{"num_hidden_layers": 12, "hidden_size": 192, "num_attention_heads": 6, "num_key_value_heads": 3, "head_dim": 32, "intermediate_size": 512, "vocab_size": 2048, "hidden_act": "swiglu", "norm": "rmsnorm", "norm_place": "pre", "norm_eps": 1e-06, "positions": "learned+rope", "rope_theta": 85100.0, "rope_fraction": 1.0, "qk_norm": false, "attn_scale": 0.177, "bias": "none", "tie_word_embeddings": false, "parallel_block": false, "extras": ["capped logits"], "init": "trunc", "init_std_qkv": 0.0361, "init_std_o": 0.0361, "init_std_up": 0.0361, "init_std_down": 0.0, "optimizer": "laprop", "learning_rate": 0.000951, "lr_mult_o": 1.4, "beta1": 0.95, "beta2": 0.95, "lr_head": 0.00359, "max_grad_norm": 0.5, "warmup_steps": 352, "schedule": "wsd", "decay_fraction": 1.0, "decay_shape": "linear", "final_lr_fraction": 0.0, "batch_tokens": [8192, 16384], "max_seq_len": 384, "doc_mask": true, "train_tokens": 120200000, "max_steps": 10015, "dataset": "wikipedia_en"}
Each number is 500 + 50 x the weight over its row's rms, rounded and kept within 0 to 999. Layers, rows and columns count from 0. Numbers have three digits each. The size before them is the row's rms in percent of the matrix's.

# layer 5 MLP up, 512x192, rms 0.0447, rows 365-511, columns 0-63
085:576385533501412513519435537498487547518408465527458481426488428576560464507508449517376459551508556479586464508406456502548495545460478475460415480479432492509504451443504475468409488508566505
093:585521463466515455473513536553522553401446437444553491471464485610500485536423478455416483515502540557540530493478520444476515573450500527491421515420489508507487511478503435541531522486494495
103:537553432524492522449548448514545513561564447382503476506540455509568518596526546519388347523539515464581547495366573613412468434534473503450535504482520494552491537546492490497491417521476498
104:561574439566549425524532493470510548507461411465487487423503524616496541592517623482557516515557579557558466525406626534419479556485416425548490560410457521545475521533470521488439486518515482
091:574552472487350466485525472513400551460484534443548502422502494526479433470524554563569534439555536498537516402454483495542469473542485520588515429498412434471543595518473468470475539569501491
092:507572485472502524586554449541542419474499418504517549534467557516429551486461530550608535384493481449465414503511535425530443538510475497542499543338482499495581585504450447481550513581511482
098:470507531509542499475570493494581524519427478516416524529503517451427576492478489532486498527579436458420515552563458442469467474489547565416535373524440370558462437532386515439507446494474522
088:573558408470510524536471454417467503566628538503439490494453408523488498540526520581574465361508555601420404613450583528544459552418439546448492530514474493501499482547443603624487514505471513
109:562488541490613507464482474450438498397467444506468547566496507530528457542447533500501507457518463542553433553511533521481485503476522557513498537518518556514525506473442567541436511475484481
084:466518467514453486469455500490543561616515412383525477468447535499445500493532517564458432488539561481404449460459556444484476418569376561472522515413512433424474502512466463455564450551433497
100:540572433374514530571501421502394493499538450477426502526496505573488499553431483565479567548533550462489518581468469473404515474462470481552503476443514488562485525492435576485566526531448490
105:527455493500431531471508584537558409527453405534534543452518418602568379444444451536481530470520411517514504484580535416503585461395502599554528523449528448504565493431586444471523468463530460
100:588588470516502553457525381472506539478520558509560592504460517481592551523423575549545398462547531461563550436506415514510441481537556463484551429493546578461539522494517572545569438491538475
130:532480486520548552554575461555488527519518544386460432485437510516511486512403497496418563539446471569530503468461572526518490491458428515562461501440497528506562531398533527597541489492499527
100:502536501588445583546461541453517506487467555420509419505449502473483531535608493436447452589523494555549497463451559428556493472468506478492457430501502493436423509575502507572408334534495536
083:484517450455541528457372508489475484504551471455596528399416514555558501551488556451531485496529507481538517540449498567484457595471518386537505537452584610467462552471464498560536531488449488
094:537516459465446531491530522484463479548508554501485513467564472471562531423418515446471507541439491447423586444461504458551525480555576494556525517527535568473531498534581503532530493484508513
099:500432593470551526461441485486533521471554462480465505487457507584524455511545461572444417541471519464514581546468517539465428470548475476541391448522461549575568515415614524423543508447443522
098:475433517487522481392484447554493532473492525490475479518428521516600411513398428502476400508500477641591468516501555621514521539507538472478604524481567511474580554575513515542570551591530505
093:420517547618517573491504468508607539492463521499546438476477570505557460517569556418487470550505541411555548432456515476525598408466441553562508496569461443540455422506519553492412463477441498
094:446649480481369528529561561471445459512557519480502588496554472472464617525511539505490619461473527443520495444485477483466485571584430493484453487532495476433455516513435561552538553525492434
109:428446440523512508567467516482549540547524521562376428544512483538476552493481485445470547525503472493477550629465496495457531483528455476536448508457453499516546468443443498433516459422456537
086:581484468444524510509516517462492458551551542579543441526482496471504483558524563567431485459523444507537423529482621541491513549528457437480487495422595395539562495519511473432413570578534436
099:520405485500553484589607487458472547483473549587570566465475504491487475476518478551478543556451419428481605487515479419498447575438520560433493488538576540452493467516564560593496542507512499
107:452585553516439580575441505478474511529491545449485482522553410474479498503537551451511488454520516427485558439394475434516547464454469528389510464583428475479480455631518515487410473444639541
099:504517439443531457520459583434525532563567490519511511521439521454523468516619519470397437472466512443437611461417552433589557492538488461593494533544450519473473356571483559522453519429478556
095:527532484512551502572494560544539550528552513428454430430513458550414521492585457520537472516453587467484499442437584429516452476554405570483491482515500515436575415456480512517475478460500538
115:474403557546527451484512464497455454450412526473482502545435541482486620567525538394490499521446536493431434569503475546495517560572508387442546449456547446559493560545360515560532514536486445
099:483459448477565475500597562511443472428507444484450486528582540429589520563539399595458490468446442403451451577532489482512501425571459518527509462532477496481500517527573592425538465445509430
101:472435489457561533453443487478458446457505496564501579597528476454462441438540412512487575438465460491459534490670457479499574543552559519523568539578481557555604521538540465542572510518542535
099:472393466490437509462458529518508485478433517438434412466495466495489517528588506546422479492547526486452483546476627478554546531456570552496519575489511521509388470528544523482428486490592568
106:542387512536508568516527520532538442436465512446489564481512520482489473539503491504486498500547426495550520480436602544515540489462445522499491576571529467566414501519515481456454593448565536
107:530576638465516510551584452562404431483541465483519444389446516462443570535491493502597497528471490560429481485429525498486507519493493464509510482446466488488483531500492560453389452502417397
103:578482500497423467489579549484522513493479540486406453549496443587560483499515477476511548563572485530434490513430416537524505421561568464407517455445539498448490490532455450505547378510527483
105:549531537462494498595479389482598581541521534444507468413546510454532488511483516465596460562562586453527509472388525579606477548502457474512465415512532579471411501518513506587485440491470495
096:480524566456507555504500411524472461500539600467437530499543532559559551566495502525429457553467473505478528539486459579515405488605604582423565497509429468523500450512440532575511462583494522
101:485530475544540488384503442479499483545465472509426473497521509527473499501455543508460486475551576497540569475491523661441462487479541537515562579448553479465533501541466457574474539409479512
112:479396503425591465493436508463535546457521508583557573509577478515426428493507429559547539523472494513444549581519465459448484530446478523470557423540568386498536534393503449490507526518554523
092:526577524514534384349502447515488528473531511533511406516486478490599489449455482461517512521509545534458470495525514464511568462505518485581454540508438452552506465451626504446580522472489466
104:493519499498469574470503505461518481560520505481472428514576556594537525422485410437375601592411446474481558491482452501548595399554546392557464491497546537525418430475544579462487460455490494
097:448481534526447498416470456449489567421475629523459462495518491478513470448535441499501448515525507451472449520523552511612467539417553540393496433502482496556565438498541475477503494463465574
093:448560502541413555438506559510537482503500619426545458479499534476414417449448512476428592588540546549513466478540548542507476482543548561616408436482499454486514447531512492514430397501571558
093:620520452579538590529367501500492529540509525515531492508448576511515429461479545604547456553450540532479484527494485446544466588575604448477465498534428560438630499525527547570488484497469509
103:525527535465457538555498445477418534528470444392456457423431462533518451574478540529428468508531471497557381442444544535516534456490476541509545513435550503589450582617518430437426391482510515
089:477576492417530410522412437512466477561486451436591566452507531445514572566450545451547501451507549482462553584463569514556495602448478507545577479507500441459453551447525547507546472554456427
110:496452499438497532461513521486429528503445480507518477565460517431469459463424544406439483542472514500551566515501383498514557467474430444478472578460516548512505542421536583506502617474517500
097:561442450483530541538499443486562502421546485468568616495467589401454418489522504516602499499567377560485529483542497457544488519453504534459438504508467424560516457468500457604468557484484521
101:478552494483342519408537601591581485440418502518551494519441557490519461474428421452494527544507464546556499475507506584521549457524514435503484551538539534553433456555526547535447533531529474
097:431534524446537471494487565451563475490551547564572574572502519407439447488461491499484484447514436505479567551581456437447456588519546513558414499584582522484503428490477508475566581464430552
105:573503511510514504457539510500451505529509432506466413442408503443566475566506586464589519544550474575525452555459610511459529443499498506442469554445512516512449634542519494490369502498508523
094:496492444411506562478527486417478472543603538512497515527478549511469484498477569549473552434471487463474433419516551524428578449496500566487501598517538486496405452538538569512475538452501435
122:475583517549476536462504523557436482524552512395482386399524527502441521535497478523469514523544622479485502473572490535427526499611533517539549527509520457460465504460524498630535408600509440
095:581448561475577473487535447477382497471516484505515496501420452440590538589460528495466378549448519503569476402526459501514439454415478450491505484508540400536463511484473504484483525630508524
115:586462554510520480504564495586482507586481525504465462452453532578531435522394426488495490541514509553521516500447495462525481522480481447573414487475506510498513535433555507556553464456500481
100:534545647554455523550500461533556439477479537575491517559540465517588492401463504585462509412421498474523610452484495484572499463540471400532431441549507544497575449459538483469516533524610572
103:552413586402519559431490543520515552528622449438549409498504546568509554542495529558427424546549545440584400469448533466551503525545431483532555514516519457453501605498425457509526507530421554
091:439566567495362501558507492496618432546520544507524537546493524540428494454527536508602591401465425527386471564599462513491537451483492469520405511571508512417449454494573484498461541437542443
088:481452502545504422471409509557569488536463467423450488396562533447516471527556455447542507516515487468503515443427535546566521447500482498495372470487545585449513507597489549507556425519481468
099:512473553466556432610535475486481517402447398501510570449424536486530456520539508530514365528484568463526510647453551503535388457477518466533441414471453445493436540402556495532523493563473491
095:476549531481575561492498537529541510495557496570586545473504480469515492507491549511427519529452441507559479450428496429486515452638518497527465464567589528509589485504476418521557509519467560
093:539531496481465469434526554475464482496519485544579468414486519627482500475512443527525571565540544506500487471498541549384521480469506531477487456550505563507522513527587582502486511505454516
102:599424465484607477476477541495498564516514495521460557584439471474488457488468415484592497491467476514570560499554457517467469531443534541480491497478546502511558543454518465434531448532549408
112:572531499500495397574418533550525556510544530427560545484410522533604536465451534556549512516553580554525452469559562550561415607583530464544453450431501546426453536469504498513492510497505493
099:434506500489492519561485485643463456480515513460561491358507544427469492471476472454465443472429434504531483504506569519443551564554535491537529481480534523489388488527395473559570530465543418
092:544605453594401579471568405432491566526518530449547475504501527484518401543460535535529506535469504618534484378483449454526474529506557534517492541473532543429500590482607514557444502493366425
094:514579484498489550502536470526596384481461427490420539478587485498406481460455483558469550444515445511506558520511505532423556502549563560483479470506480571466559454544508501500484413543467497
109:534489570527490411444587437485533452481431469541641517394499565446431474529467570483560485476546473582489458485572501514463476498467521460530561489461494458543504570432464359525487508544557507
099:499497486561481563421402459435502593499436481536507544564484512550537418496480560529424394522529484532508541511534529509473464494460449527451463482606535500529450475500550481398450455484567546
090:480520505478430484415474566521579545527603448451538529531473522451575633472485550521511509467500529489466503529520449411456542565511471558516472436443426479515484533490560495514483489529523487
100:521445555572580501529464470487400460486577514538489504512460485501480543472506502463490428538447527395553477504488504517540468441494544429513524525478527500616601505483516487591557494557519473
111:586574532546527469510520475509518562514420565477561439458515445512547500595508478503618534577465618424452506533474421495532464516471534502544470504459421461483502576469547533421425558476447559
101:494505497487524483463452389462623523538645476518467547516534498494515604528495441434470459507499418449494456464464510419453549492579433465465502503445557508578444411531467454434569443481537491
096:447481587512507508403416579474520476443441527571554552552418531465504563417532402369544514549461445472498570570503520527574511569467621514464443532551434620469473461473488456535487516544460478
098:534557558485582453452453541448506536494443529535510491493430468497590441474412433520486521605447525542465516417544415529448508497549513538540487494476525469478451489499553436493518530438494502
104:508503382541509402487618484560498565507454529515494538426377517525494487552482562486419487535508521567506510437541507441485424485533534569477487582537510457518528511613562497454485493477476444
102:497471567543574478513509492495457493528542483546468578513424456469510579505530474495468423495544495458517466482466591514418591514478587517594592454555567444443504553411445539475610536548438453
108:555564507420562506407494510454547482453400463409530542556551444519580521479487453457569459504592488425466537472490595529512472484496551495518544473499531492646479658504489486471588481498465477
070:375559483533510495501600501498432477562459515634478475529441534488542384455441442514568459480458475489592542551486576431553507507556585500422483511565412530454540482604379545547444572481578493
088:526470545449443594527546541536486565456468512534463507592541333451350415466517407530534585398525466514509548520532461438462480504457517451471533463626502508548484531467407489525443579581471454
099:468554607463508456488581522478529509544479573544538500496516508497505461532567452426566444513528504491532553575520439499486581454544490528517495549527522453505382482428469479486506432473421488
112:551485457482489449592456471509492574563388552510525525589508437526409598438558496489499571536482421522508550506597559503552510517502526451418522569507502473522615464426450498439460573527532505
102:497551452545485514519481584490485479461492526521446541506574503452412406434491545515469587414430532428420551505461542404500559533493493478512512524528458495379550412487487487475556603523492503
101:442439592422478520487412535458550457517436631520502412504499509486523552473485424517452545492438534483530468467439472485619562506581504502500470468557426530523496504463526582463479451464494646
108:466484555434516506477510425520511566469472515560490523453470575566537517417468418512390468518551413531587510517496530504564438487548532547391511545503496557591488580493395539487476577522497487
099:528587505543480496503544578513549515550568449463444434404500461596553417490539499465497455496411496500558504482557606446484477463437421447529485487477476530500491494464531472514515448463422458
096:518498525539439454475560513538504423473445547445463457493506580473540523432455449474469515493449432487510495513501488517604562466507619465492452474482420617398507511451514581558488418497463516
104:502528470539398525539434449544485508474505530455486465454453452501546536496512534504468515580541484506528468441483536597482506524451559572464588571449571454490415515520519529480472474579487409
117:476506386449483473505576430462547548459538518525471592484539539435472560506449400529502471442493465572451442464578511508485508518495534579555530427538490520425434572552525429535572499442409515
099:497493511497433535372427499483546489426422569490494565510533499450551599444506490480533470531479335543474399514551441558533473555440501405476492526495360556566533427453449478465536505375556520
106:563492470460425555474620459496421546488457498474536491512490451507494499545545518535500416500497565459525556491453496495530488517501476529438583512522450411544548482580447552523434568484563480
084:462470423460466557535545547504575432481464598531554531451547501413420503467440484533527620459506484506460619535525455569495487455470547559467506538526446550488536579648464570493467514538542484
104:556404508471477430623453567498536543582502521520424490529387496544502535508478521565474501485393548529520394518514482498408495544480454479481462503455444499470429495490552514470521481399558521
113:502551351506453509499586508471452402518484515599548641469464574511409437486434451496523545505450434521524612538515521473499415558568559461493530499555475482550555497459502462533531524508494543
092:517441510472573422488539483423481512504514492489477518487569513556514434470591473571472444431489477562442473531470565454599497623490416556521547450520439511466566502467494521451511525521521465
098:439551504506438576520497461520528429617447538466465556519592463450391532369465466497516555478494472438408491521589392401486529587476580496449446485536556540462493517561405547517516427468482412
096:501488487448526520414512590539442459473482492468500446505494522581537463489461440498514529534505408527462513538516432464517471471425507556504455471475432484554471481485453472465433487550537598
091:515500453602525510470513554481480536473435614441490412490466492492534461497527486373446548616529470566505515471415472556535547490432641497501471573460602511542516518530460484590490441541452495
114:505476590500481482497513394517427533506538408573473549456584467473441471462483471506464498548551578506487549479421508465463525582461464503437549493508420500593521521581490458449521581595514494
099:534431569474575451528526527551364497530431537488481520594521537538521483541547490497509470506484477502529527613476492585533486516495541507548523508558548443531496509599434498560479554525470452
092:525562497478539504594590486513468460514377473441530539503587516479341420475539468548491521430477417537484433559471473474507529504584476523431515494531548476354559521580521517502489511543516515
088:513471517524556473472524534577533470481507480502409456504489479435422463612472627575559475457449513600464468488535564528438556537424517554501467453481521435506569404426453511396520542387444503
114:577532551452593453457422519428567535490574461520509540530491475517602487536413485437488546621458510428598526475489440518455471522444386489520495479478560492523589524486505456453510488438499545
106:545481429485559448523471476571448447516507446450374474509488462572468574507508460517513558506456472412491381556567523479409482427525489525419475456488481485501541486487481494448624531451444499
088:494510556538473523451448479544601617573478495414435562439454466590564426509524543492521470546573472471521455412500546478490493569491489587489512540473486554662439530501499364455494566462435503
102:493418464483542411563522557479491526446459447559473513489473430525439443498548517459467484552543474485537475444553515424519592547549442509466548489455499477555547501488521464421514466459476497
111:456470495478536506410478566494527502560556543491539494473524486423499511460503482408445506565412453471494443520454464474426562502495482582453477590440476557570529448536547491525501507510480526
092:490510551408579545425564535510440472419544495505527496547413440510432446535483524486585495439486491513544488459549525487468568519523466468483589516448534527477492504475482475521533412541504526
111:439448460420573543567473570558496499454456577498528479510429506465327466480443516451554518522488427474446528447506427530514450525552499482494629558491482452456535459489503507499458541634592474
094:567470486544483410527536605545473538515408486447483489414519489540419367469566462575523480541541458495504540452533551393508434463513536534506488478552462562484531483481460456496493433489572499
094:585477505566504546527618449524571499525465410465459429456573525609471452498460464583544500580465492410486581523492514495487469535428452540467470505526438518442549515561473516507595574474451438
080:524549537475468531449632466415531477497519449453488531497592492548477515466457538530563522481489503546491432529436518496571540466505498528501462517482435564552594461591458540446576406529497514
094:478583461483534491501392426452540637520582521511497508493535603480518591437452524472500493527491544530500550453478486550506491580544551461512531483501501488490503537565544485584472546460482444
099:472493512504478530505487480498476478517520521522468518545448527468554537503490506586518478448457486456415506543557621503360446440476452499430492506493452561459509494476469556522576532518578483
101:543521520526397562404600489515520461488453550522502470565530524471518449387494479547432534489489519521542520550520553538526485465501504434475506478535475582499554467496461569468465452470545533
106:566509413533471484573600480519499451565561463469542542514537553389487541459524500462536512468546539493434537495518488567460505464439512463617463534447463541456500477458609530494523518450534460
097:473423380471458508410581577446454489484548512564509474466438493498504436498468482512593518576497522457550564506558505528464422513514477471508575500517626440516580519491531438551470506518563468
090:525510490541555539482467497513567537603507553545506482436400479569547538546605550471478461606592515417493507446555515607478454480490475441514499443537580442595493463481521485440548443487488552
094:468543439466562453425476557480506430413530604538529508503456518498413495526500485499459471445570490571578498374562515479542464462434495474487490530504533470532559478567474546483542473492525462
096:509537473495571558521500513525539558489597497497527593422579539487444528495527501489521481524400510561396607513542499450572509441528481518602537508527560420478527457455515478504475468496456537
103:530603355567540493417514478507566590496442471419498502505592466462494475513492528351545468500571535503567570459508555517519391460513505509553529499513557518559507546564547532517447486510508431
099:473429496447543543555542526472511436464474499546496518547514490532389517459570430549416496428477433485527548595429454513457547571485495539492513517582491491397498427493434513493436569445509520
103:482600535509402613489604474509470483482533558483457459520408465420463675443468527480500498521446518478389415453511479532503486579455529554492499482527486510507493502547486565501459545588477433
092:369469523419562446540503506522482490603553492560566533479518474435573553523408481464474494461508518428533550570502448576429439497459583524529497488543487542511595467428614551536520457538553510
101:553480544561534458467454496480515555525519505477541540395491432498472555517472534487534492472614491455433480569500442476486416571478489524428618434498493444540547593492471426481529454647495509
105:572503558448651496519462550466540420453552470548495483519458502572502535552503559559531468457433543509544544506508570446510541500540514393519582495466412590489467473617506488475596525537495572
107:465504521410512599488505512538515499556457462577499480572584551459385469407568469469514561531461426518515518500513502453518493507396414517541451542490439522508475453576501447457427535469575532
104:448444493471458463488503531545503489537437528416535388570554502542488463527431491467471477479467571545530474574570550490419466506479470524450482460446525536525569430540496498440538426510446474
106:554555529485457456496454473536474521547558417479478439476466530562551528524450576590512549439547569568499520467454517569536429518499548517521447525431438447476505541584491456523460478476427446
101:378492459485560496444464462495492538614496510547492540512597495458413550527480481526437486470544410536436509575534410472483434535510462514488525547423495506512602456555436422467589505455464595
090:460509462481491599466576437541489556535503557487494479487504467470556637457480409524439514543523604469450544430492594584463502495494460541536499509533545488471490386421478508595557425551470545
098:439424533545539479446470540456453595523484503477555473526515452452605476518591480482418398530618499460528514457448546521551543493469505486482489610519495566458498437423476602458473415535451488
087:552473401509511526462583491491512519586514581552521560428493518432662577581559492516509537508442463563487615353519444561464545419539508544540613506472571508509505527507573554549487530501500463
129:534492548468488435530555418501440540496553563552496506457445477527499557540504509560520469510485625530611483516499473508489492599454561511504604473459381430486482483601482521467489603550526501
104:523486442505411607534585553509415485459466494525492463464484417516499524504585561469459505485540523495494534422455539506543477452482524489465565533459465498485443579470521553555425505530526506
100:439505485479475427441412559411463519462463523505523540556561456483534438527447555589475472437438441455519501494510471526431468483427595565468484561503594576514528477502576549541496527474528539
105:621485449555535478546447504498441527559535512483544455494466441461533487562454523454484478580489532464572445466441466408564470432485503455560484565508488433460411584540463386541502500470536553
092:523534508493454451538522514495461548465495515435463485466541401524475516462541590635508499484522458522500473497365504513538454540518539501472497504572519524491395420552396512444467544582513518
094:537496517413528454422509511511435481441504534547462533489515474551534538555441455469529499483503423454543476515564492494405484486492539495415534517430532461536526625473550459492597539565529499
099:521581445592515427453506475515468487578477464527471472439542450538465494459503439501581465533526515522505540480422462397486575380512442514462457545482501451477518443514617487507520401495395465
106:487584557467511444462513429558526556473476447548527468502466524518620474499329512473534481428480512473516442464595478478494463521514463446558520520414603527576504601504558374526592544530525486
102:428493525472517553552535491456516565486479528474513533603515418435455474500472489382518573457487430448493564420410435413448431619463591536435532470553551533536554489487481529465591458584459532
089:540611455477508455437527364490571541418526483476471549487493537502495481417464537466462535421543421456515585518503589517485493534537535542441578486557540518623485472527517552575575527475465470
093:488453531471589367525546382543476581492485464420503564568532523564435548605550452482572477470572537466472486576561494546453450586470456512591459460516550395548506502500615455455462611482469478
091:473527533535516527456528472545517471543567484492432443366368526505523469507493487470487483516582509475531418545501632489474587436565483495600513555469537480520492522499480619578498511547449550
101:511516407446487528438490493529432516467452445393498463455546501581459480568522513561535490521540580467495608515499545581549479419537520439545494453445477454490464486509663546457338550369481462
099:418587444558464632576515499464503534613529514406459468457577520455501591533584562479454482497570653418494480486469482533490536509539475562439495434517524526473453521578493472563508394469481544
095:504563483555498518420443458540536516550519602350451514432508499461455482518424529485477463579565557480534527447479636545524501470398559530478472508524568434562537508546520501560430470555493547